python train.py --hidden_size=64 --norm_place="pre" --norm_eps=1e-05 --rope_fraction=1.0 --init="trunc" --init_std_up=0.0748 --optimizer="muon" --max_grad_norm=2.0 --decay_fraction=0.9 --doc_mask=true --train_tokens=114200000
Each number is 500 + 50 x the weight over its row's rms, rounded and kept within 0 to 999. Layers, rows and columns count from 0. Numbers have three digits each. The size before them is the row's rms in percent of the matrix's.

# layer 8 MLP down, 64x256, rms 0.295, rows 0-63, columns 128-255
100:454463448535465489543491497491440439567469482593585528523564467482534525556459439539491426477510533464448451528508500568547365449608541431482496420628497525565459525407395556605379467606528495539600525460454453468388528485494548574515448500555516451503520518506534517522485533491460553453507482473468519477554504568493425480571542563519444546549533524543500590500502475562403487423546
100:454547492500516524600507470538540475484546539522538521466567538619481554426451598451389494487551421510522504543545424490526439580502571469487605490504519512557516460388506516497511562430545573410510439581441521463410451498471429451525500505437446442468558504581534554489405530419546470436430518520555537607469507527484488476551461456546568535515479484487470503516507551591533520486487
107:368555468446448553520501482478541528519551440486438513462531453529478460491505517494580516475519481544572497462554554494483432453485491469376455453503386479485540475578515525494488476405491419498484505521452573551556479568515533365468567432466474460536478560347510656503535455519466477436533415453499521430450511576485472506641482479549461451515523555517503485476528507519468507426433
103:517395460556436480440527480560449481396496495440556526580480579509451531499523517479584496453506497498466505433452605491528469486468479454509364485531438525498540471520452508462422537507467526461441348522479554471518522496564488365448454512405534520498476504472535419457556472558449413555491404605467470473492565513477468471568468447423590505528464392566535436435505508409476484421441
110:537552364495510584423529478562535528493498457490594506477517538420498472543532460406402456545409476444538420501502510522551534477483530496456472533535520542526469550517531604517506484531455491502460584457442547555423514420473468451461522534470562505494446510417576584563491394406433491523491528404484501472496548535381424512493480474552409528453533464458372592512521468454505608489537
100:474529444600573489396425520605565451538516555555442607526494436563515495563554476497525471443564466371499502502574481513508415484555575503493531469515512546512506468544504412516492499420547489537508513537576503511503445459519575419511422513541474460538439528450506527429438429560507463578567527467480499464484448501513486577462461631560435486445471576577532511480524499529531443544517
107:509549533553548481507549397546541498529395518513489428443501502386486450420465449535494467437468553508487466472406403478534519452503477497481452476476440459471518489511513489453545507436374420471509356586542487529520440505472384573600545576527483439552508477496412483497489489500573476559479512496508503449557514469383489488504560427503519391454489446450464565482501504512549514476403
092:476479456496530540461566550513470494493497518513459511498492550450414451447476500455571451505560522512518468528532490385498526520425431583582403534485509495516514536487504555485482337611523508529529497482540492499472504478480514604548492529554462526459505581656499540546547470638502523449468438433559476599530492509572525514513437610498571610520554418426454479516561536557525431532478
104:506564530507478461560462564436449477587589592415429463563542462472436452547436434458489604442485572489480451554450468531443518487512431487435435499439539449524596496598515545525568526506436424556554508514529488458548611524454610565546568545382581473593491535513510493466470523464517468562504562498495499462501457448561529476490554552475474473496579377504478520484438522417525481412624
096:554545439449602579400491480501459506481520534413459544454490571552541540574376551493536574515448481509529584455449484477465468634512441509610538378497414444446383498506510459557426503476497461439519484547484515450505593519517556471422399490443579430562510450547454407492542596512617485525552527497606552533471511463482555552461480601410505403500463554535563480535590556511540412509503
098:408539571407582533511499508515466578467496538455460464468519485472432538604453529480523470537533444556556484591466395440504511526490553526509522573506537509530566499480493474531526519600501468514490589550506524540427588472597516551501475489435442549529423441464485485474522514481523483506579441506515584587546440417544549474503491419469519486605471567447432481519478544493537435495529
099:573543531493454483468546532361604484419482566418536494530521486435435520448444502548568467576494535532447603467473453484526576469523491497520462493446547477555464545476487495552500489535500591526514550474535523545456460474526429542411540466496460476554531525477434518494487579559490543572511472535506466498452523527546539565434560485537582494482448506566588524560524527456581517452500
096:518503484455496592552450500533545527525456462471424557486478496552528525453518491471554525420532450498465515456511429523576459474521504465478412531505533517465537514447566510512480465518435500615542458547519444443634466525532468480476425430498484502437450485505522432476551510526572589517490422405515507567549600472442530559445550436508545453510550352506485508426504570490536481555485
097:491600567465501494469541490567416571498495522467396529486451408586490487464436462533507533495538462552474504457461490544441479439549482496524535504627439506467540466502592420567514521474470476609419530516546472433535550517471561453533531555494534530551433535444508489557456549575519512442519464405434524481464525490423409540489656453516520549463580470532559443427507583607414507543486
102:517570517510521549480439547510450456602609445434551465389560452532539644504529502439473589486455510590485473509453523517581531534566532482519479541497510558434419495408523472599514508503576588529550458576484483469540599580564514490466554468543559411592547584474513516532535527505454542458458601454504545438570421511573421549512429466521524518452548492445497494547537466499520569509512
103:472559552468500468502424547456417433560543458565471499593539470433455500431494496469466418512428514428413449526442504421484483535472454499480437485499487451485467518470545560527509555479462561456450548487565513479433402546468453487536420514503544427538504521433575515536483476452513435435455596535490548516479472529445543494494440533447497473424430494527557502419574410526501553599554
090:486511515545521546473528490536503479416546466507604532544499541463576495509522490487494471520514462500528538613490594470438446515412579544456582570560453608476492436462496442523451538452488521525418572506595549470521421395430454548426413424452555567492563415501457574501517438424562580554522501522550561539513537505393498539519529413435375572414502517551434405449504427482488521520513
109:660493467484452474460474460582492464497513546508592423452479540538520574472538472529476503494389516427516582418563471501471558444454604471478498460496441567560493500533439517544514458553457444545471624459580524596422444510519551512455503506525433557469484489505494448529511427566502507435471601507446485513521493555490401491485512510513515400504467585529451467417523546481479528468606
098:493482502549519463511546551489473459549433520529526518508505605415454496392434572479577505544539545557562459601473407489599463516491544539558550487559536412537585509458530475549516437517488599486498592534455480575563505555464481593471496428514497452466431513591588550443526617552450543522483454551454541531487474508628493461424436467503461502526576513448556476479452532571498535495509
107:546527569529505551545579457450551511422461481412540499457489545471504523578536497514455434546544475559496477461519507542483569543471434425447518523478574438504478571468497494500502509500518481528530587388628535477436382559522510521420455592481490462435427515530471489517555456481514547501556535489451449520445564465516499548529563513471524554480445628482474526493464512514403530475533
100:496537437462492512519555501456476494437486422520525516492388461445530398636530410449494497416452505543431520598577498503512476514508470417452455635545525463442462536512462460399509471565549558552485535453513509470610519437459484503493443484523504519459477520490475461499559373558361461613498496565423544532532557412443450506477541565542519497476480438545462530548536439461504463508461
093:478477524393540491529441584563569481461328502536552454530524527461531517538501503545467464437463581494542455468525468504485488523429365625517436521542456596517474446528580408427558521474510479544485534504516538494550497496513400404584523532598380569525383514564491515576543529412440510537520523490518518519503462534530554422433462509552488485447478470542507564507531452531501450570580
099:506442508515454559488563510466498521425412460530604442489429529520499585569547513515536487548583494459442535485459579459597564449469494504525449469426508544445528566475473423465440534453524517461444487498495438411527503494390414477516553403460521585477512549459485536412464611468462583471520546417540525538537387559478549462539470546452405494440528491539441464559503459568502513584435
103:455466439491538486477506496455451487464574482404485535519590482482454501419497445458457471499605479530481530558586566527421489562571460561487463522496464496469480523459471507459534498477449463544537481500468463537514447496548538509481583474507582543519577589452440456544546535418508465445473484542373455584535581556489481540509502560518514508476529541464486595493494446478530552523456
104:415463503416501614606534427550479504542567570555467489540524494524535521447510504507350467503549512419477434497575469494535512445466406479440585547429514484528433512528400541537472629482512532507524512470548516460499433494473530440551442533482589553491441553511482513557515466515448421522497583534489576539484444530451512445486546571528530438585501440486482388470529569528503498522521
104:442400491511470459587537472479474487525536548584552477483505491552501597444539543523487487407388503451473546507496602489522497573494552548503531500502482466514467559599439482445561459384396506506361443547543479514512505505441461513422526514558561477409427474491531421463381443479547615595490462468553496497473480569467502582505456469468495527553540439486557440422562476501515506450511
095:583579530565529422568504423464507605582469498547354493495486577465493408440463482401456472509427509487568544497541534480511527516637518425441560515511507549577445407507503545513556552503473446389434494515432586532468472422560524399558515537493425376483489404471511533520476509484488469484544594453573514464489545513513451527530483406459483444478415507461538474465545521516492469464568
094:507490480473427428482674480493554495567528531522416495497475538514566516515486529377558437456449477590511551478485582437557522545548511470507486489463494507481580535482460509485481461516486474575495431436470525455475399528456440573448524594495475452486455512503518544511485359474462524603548499558521479492526422487522437477499605623540392583471529436492521475490518545455432508504506
107:488543507527481444493508475531472472446520477438433495561436537430470469531504456539502472493571401501481517464603394527621419532478511485538504511516528464538422425523488496406530515597525576461500421503423555546570547434526490505490513407545402436527465396444461432452462412496536423514497439466506521504581502433578423508584512518479478575566484516499633437482551537463447512455454
095:525456407526528478429410576617540456606551455590440538472447572536529532485491530489472592586579569547496455644481531588516465413564505534566439464483467537572460528550504565487476514569526503424598537526571581535575474494470523537506523492524529505504442505547528493547404398464509501573531486498496552574554514478545578513504485462514533508490543480553457471552504550452410483532483
093:431480441475456503533483458497526538534538535519461532542474514501493459476538539417419520459456552473546429438461533524501472581452528433586495540459442451565537515411419494476437486472539531470524652571397492541445476563427488476473525533446523523482481502574581573467514527400398494361437493577561453406478508485605485542418419436506450551430468449462427377636400503492514553629565
101:489490480564452466531575503428359506537497501518430477530516493499519511420524526539463525459541573534494480504521588497481606430514607570524500502525532541545558466547536537540491523483486599483446468454474538543510547392535495581516455480494499505602453470476521485535567468504520567455499493529402479503578549417420544465520461527514536584506502578498608470459507673424410501559503
098:542470508576566555445425432441504486481536454578487528445481536502585562476580457456551515524439496352422452432472468456449551562452475501455505490469546517475455463564447454457472442442548463540505458541442499451498506499568439493575432484583520424445551473508486487512492545444462561536467535466529489567512522512522519472457442386570489538533485559415432609468501445498460406489449
106:474543502445435554534527418381419530497432497556471456495466457524492573571519483510537507528557490540555532436484556554516480527529513521512468522502573435511461514486499454493445487589421492555520408452531521491444512512504499487495615465521531440494511589508506471529531496528477465536497512459539463488413586491559482463557468496567449543581537465515444570571498409363597512457441
098:515481532454475561514426614486553454528481443466531508525461524574530532452506481428525533490508583506501494461475458544471530419480503444485474517618464545463471478521513510451501425508589481383495562462567510459520523485502538494478477551516499537484529474460431620482520592522541424475648534587556486479555510477495578420511578668544604471504498506460519558468471533464550399500440
099:480510555408547469503565547484458481465509479479513514519532544520513466458453522547518564506497550640534494469603484519454399438577477489508541476560523410474491486447529523497521528564576482489506526582397478532460486446557580587485421509461562563470527483383456535471464565540542548533401481465434540404483422492390468549591528454493543494578528390563545539517488517523525573570513
088:451509524616476428464492537520503589470450546550489503502502540442474484439539539542492439538581480464448528552459393424485553476447581499596541494524502572471506619524544510469434554487512533453454554418439492508600541532495535529518576497587481571491445436525456522386475456461512549537462528515474537433517533512598510468402551519524457446515406581484536502497445401493492471540466
104:459538557393516512509486519480478577517344520564489449563464350548497489574617580546511535552520505537525497555475456568465511436423578523520521506571444441601502487447480595511520456515568519440516620477404472523452518433533455488436487464561459449469539514485487456466498596562392501518420558530560600635436519529549412530504450554456553459574523509542451497525473568449465536492476
103:480599473506497571517481532482492479533521523495548517521521525555576422498523435545424541572518433427569480460504602521417500517565536467536542457447465547534441483444527480484563521483638454539505548405414471512515452484466418494489583485514554447468452551494411424503451456618568454553502530541433437494511474459483514541450484525596509496516450441447534439506406404533503569515500
102:439477439396580443502496595507482430357445405430510490545501444463503487500520553492548530513479531487492417473583427479510481558533506441410462461495593480555501551524502502492466450570592481500604508594522477506508479481491577443471468479558533526400545520533533456524546435504472507470544564461475514548566409481519482488425437403510495511450545553455537529528488466540412463388542
100:529431450538496525523537481564567449490458507490541558430493482481616479534529430482506447574506602496579474538389530451420492527550550465430470451494495450366490465490470554625510452505493502579554507517530418519449446503505468454434516535443456504455501460496471556577494587442563547528515469536466496413509450547531556439506464420514519528461399532482548353508598370456580492533615
103:466560436450521494466492473564558495505570539550509466529520341521518530456541554570471498569483393498571528483493498472425457622370482450460431425461569494504438394525577622532538550523454508483544471480424444542582496563510492535584444558535549571505556442490476491428604432481509470479499457478585559455402492397504597476547543456494503459509548414508532594591426531469454538456420
097:506543582514471516451531434553479514466501486556525507509572490484475501432407534558497478460484530472486511507461582477494545484462538483540497547452558458518546563553519435529545540439448484462542496486544467484464558580461488428438561482586505494523528451514422558485544525575508462449575511541361449487571543431496476498505541440409596336486388555524584493444505461516453425462579
103:489488609512527418415397472572475480577469543467539518551444564576455501536550442507393459476531549517491462522534533444632528514387554532541572488400548380489570466522488496482515510489447479477491401562535451470448506516459475492512527496534486400529503474524478442482486483451475516556451436498519472616495603455449500421497487544504610514434428489401451576524490508456655482463479
100:489472511543423516489492516502526503514478564521471593467497428511450409497464570396473512519548417428458533470653518517515502576502409524512505554566439477415501515501438470580504543535504562516601346531501421557524513500521525493529468521505397631516528429504475511406543403516507406401601469504447468477367497484460455498498515571574366526513437444541554496494523529477458435510462
101:545514526653446537611510495445455455505515476460496483427412516511555599508535575564504533532487468569482462416544528531515453535562500524515430532463486514520497538515498456441546489501505483512548414496423507503432481508469504487527606513437510523475557519608466540442510517463487417586459471566526479448564443478492484384490513514452465481603492438493573516520472555467563556470296
093:492424476529525523548469527373541494495448481523566536469483528436475494438631455595495497496523513483506466526537530433464527490403434544565506485486528485475383518511476536559472584551558516515469549471598398524476487451487511430532437523495475458554520524535557495480483487465670536564606548506473508583468458519470478481553449460439513527517560604516466517512523455535468440501514
098:488473477407497413520493553465538537438471495438539486499521448537550552419533485511557517466506484514471658542435434489396495524517479428475534484479513602459518408541532537405536515516481538589505535458497473484482527508532480528500540483533438578485518441518480427570543562446485532443601420507479477523434448539574496474417438494505500463523476528490434465504527594559544487520585
098:505498517546517572567568507540499495587546464507541442546567545451496358473506552487475478515580515509545470556503488429528519421453431521517507475467489425436509485555502424492448376488522519566488451449433421518546545524418438538528432526464527551532495457496499510572643486597529490502467614486512413448516570478443460412485497604632487452467529420469478422448504481427648546501542
100:572489479574549490516493528436532514535546576425573497465469501509516458521490557503499582459439400522495578544503517482613526418497502535529498513459460429543607515447513447490446593511435496539425449625475547559519522589534550550406609485521490581506564518482592467486439564501524565473582568516543491436530519502635478540405554520536557504485505455451505601587545501517451512559511
098:477393476466455472471453461488561532498424500509402505482525512506491516576468504535522513403480444528494582430538512564478527473501492506528577533470552508433540393527561513451487478475404421497554602490476569454469535577530586557503538521520415491510464518504526462419455538540491473427559397465549434478500413490483611507555465378467476546489486512469535558497489562489552388529435
095:490481514454612454466495524531529481469444455464536506503418519486466436512530447577474409531474427351404571496500495604513538439502499498442541529557450478403487476439500529465593420534441391445429483517478532530539483413540441532559451582518557470492581480526489530479481501541513437509474500507435433524479481428566574523431467581449559627521420590495482462584409453556531518527449
101:575444580498541527563449513448480536536546526458499384463498468539536424535458470544431558433500489490519482583482491404440542572540430529479542503495491428607568517531515533427500564453470442464442548488457513488528494584511508481489418462511556485363547566553480503528523585486544541422459513557566481496558458549520466499505520532475469498472587453501455496441439522534476517452494
097:489496469462503540456376496485465451462477412429510540468473479511508523550510487454470471513590587485485482403504427426442461551457524572478460488466493458579611533519555587537595496504489521409415481519528537585544578523407443442506588568464474529537518528408608506499485430429503538481415529452537511492507428460508569434554490527429410518478526532412504523411511464531417542515473
109:607534631467486456472436526516490577496431480497530552459621479547496608521502489582513484539472540516543450499557494537469482482477449513524546466484518487484468518495478446454578558486539522448466474512564508434405485527491547441533535496434522482555455534432543441521428460485494439532409490487464467475451557492528463507537489482390516480506499565506465579510498448488495600428399
096:469452486530501458446574467490499446495534438436479525477489453457521492495382536504448513561330497495514470505435461460489463502451437557446505584487400459428604516509439550546545548409493466555470476432545508451445493452504480528508479482467486593513482391442545545507436512473453545490485429496567558442463467483546583519485540501534514462462502522495540596514440461494557507544573
107:604499527402494496504491594551605550459505449466463520540482580547562491568416496508555454529453505544520464561469540584510598575605419586565555552530497592478552509558486492557460479450511508512513501484489524501459614527488479435516481550516634513556559543509488445454554589527420521477324429514527454576498510554493521520544480435461516525524550536582512562489355575469471496540489
098:564553526658579582531460485562474555476482464545404499539529487414514561472532513492555639537522467476552486455529547601503660467438471540536474434517446549394556493402490500547443507500531501457520492401521516494502556465522515517594490453480459494526574531575484528558525578435547489569522659511545530537462520511476491531497504611552521471388602560542516459485507475586557338540571
101:516487481556455445569488552474501480500541492583561513551525484386524450549583441461612523483430462543464632546430490607521489499498560519488546502481516633466474503504517441533431458504570511407454477503594464375522614417393527553548428538428480462494497374545456479562489567513562519491533505535482499496511482540494488537489555485547518449542534493524431485457540448590479451511546
102:422493494516411477523540474471424561416569585506499422579527539495414486553457513503552584528490568471440486577470492502495550419533519495519610495480542558557399538466510394440518532470625527527551540619519354445526479521499485551528515430479499561481538539522528508474404456586486470492471443500519509516503573540434534531456552469400475482505534508555456427550479489573543510501495
106:529443490396489446427517462511491608507590569509487477505521536499455479538549466514545461496491575604503503498446491524518370450495552507487497495466625480597500456531439574405458513455436517454457439387488472534550480533640574533455385501465508500418543468521446464553413562529456415515553443462621399451467520485467456552503570434479498515532514597503516458517514556487501641487525
102:472468503547453388478420420452451499440555518479497502515514374522463397529488570535548516472433496486403527455487488496529450502571552560540520517466535565499460506507559509482540468500452560455567432490442510392533405527519549545550545477471428471506557476493571532530467584490550514432455384523507518480432548531498459440546432396467427512556467444503437464535444443471389547459588
093:508423509518499489481434430474520339629536472559522522434437467580490454412452451542487459514535527487526510375464503512458468438551466467443455497545508496491554524472471472536476499512463490500567484480478518592520528538515503483504512532467406527474449538437433516529531409410502548416517486458422501409447459478474572517494505515532476499526467520550604516531533463409435526419412
092:483425512548477519439577520572633519471507545568482419399479557532373487560412532534506504494627470561496476514483501398382534446460506429495473460527466568513451523527544437518472463492539420542466472484541567536523448455517520500524550413559454482505505501588551487458555426538436505466517503565448511438537505626516595507482473563485442506503460583481463445484534498502548424529526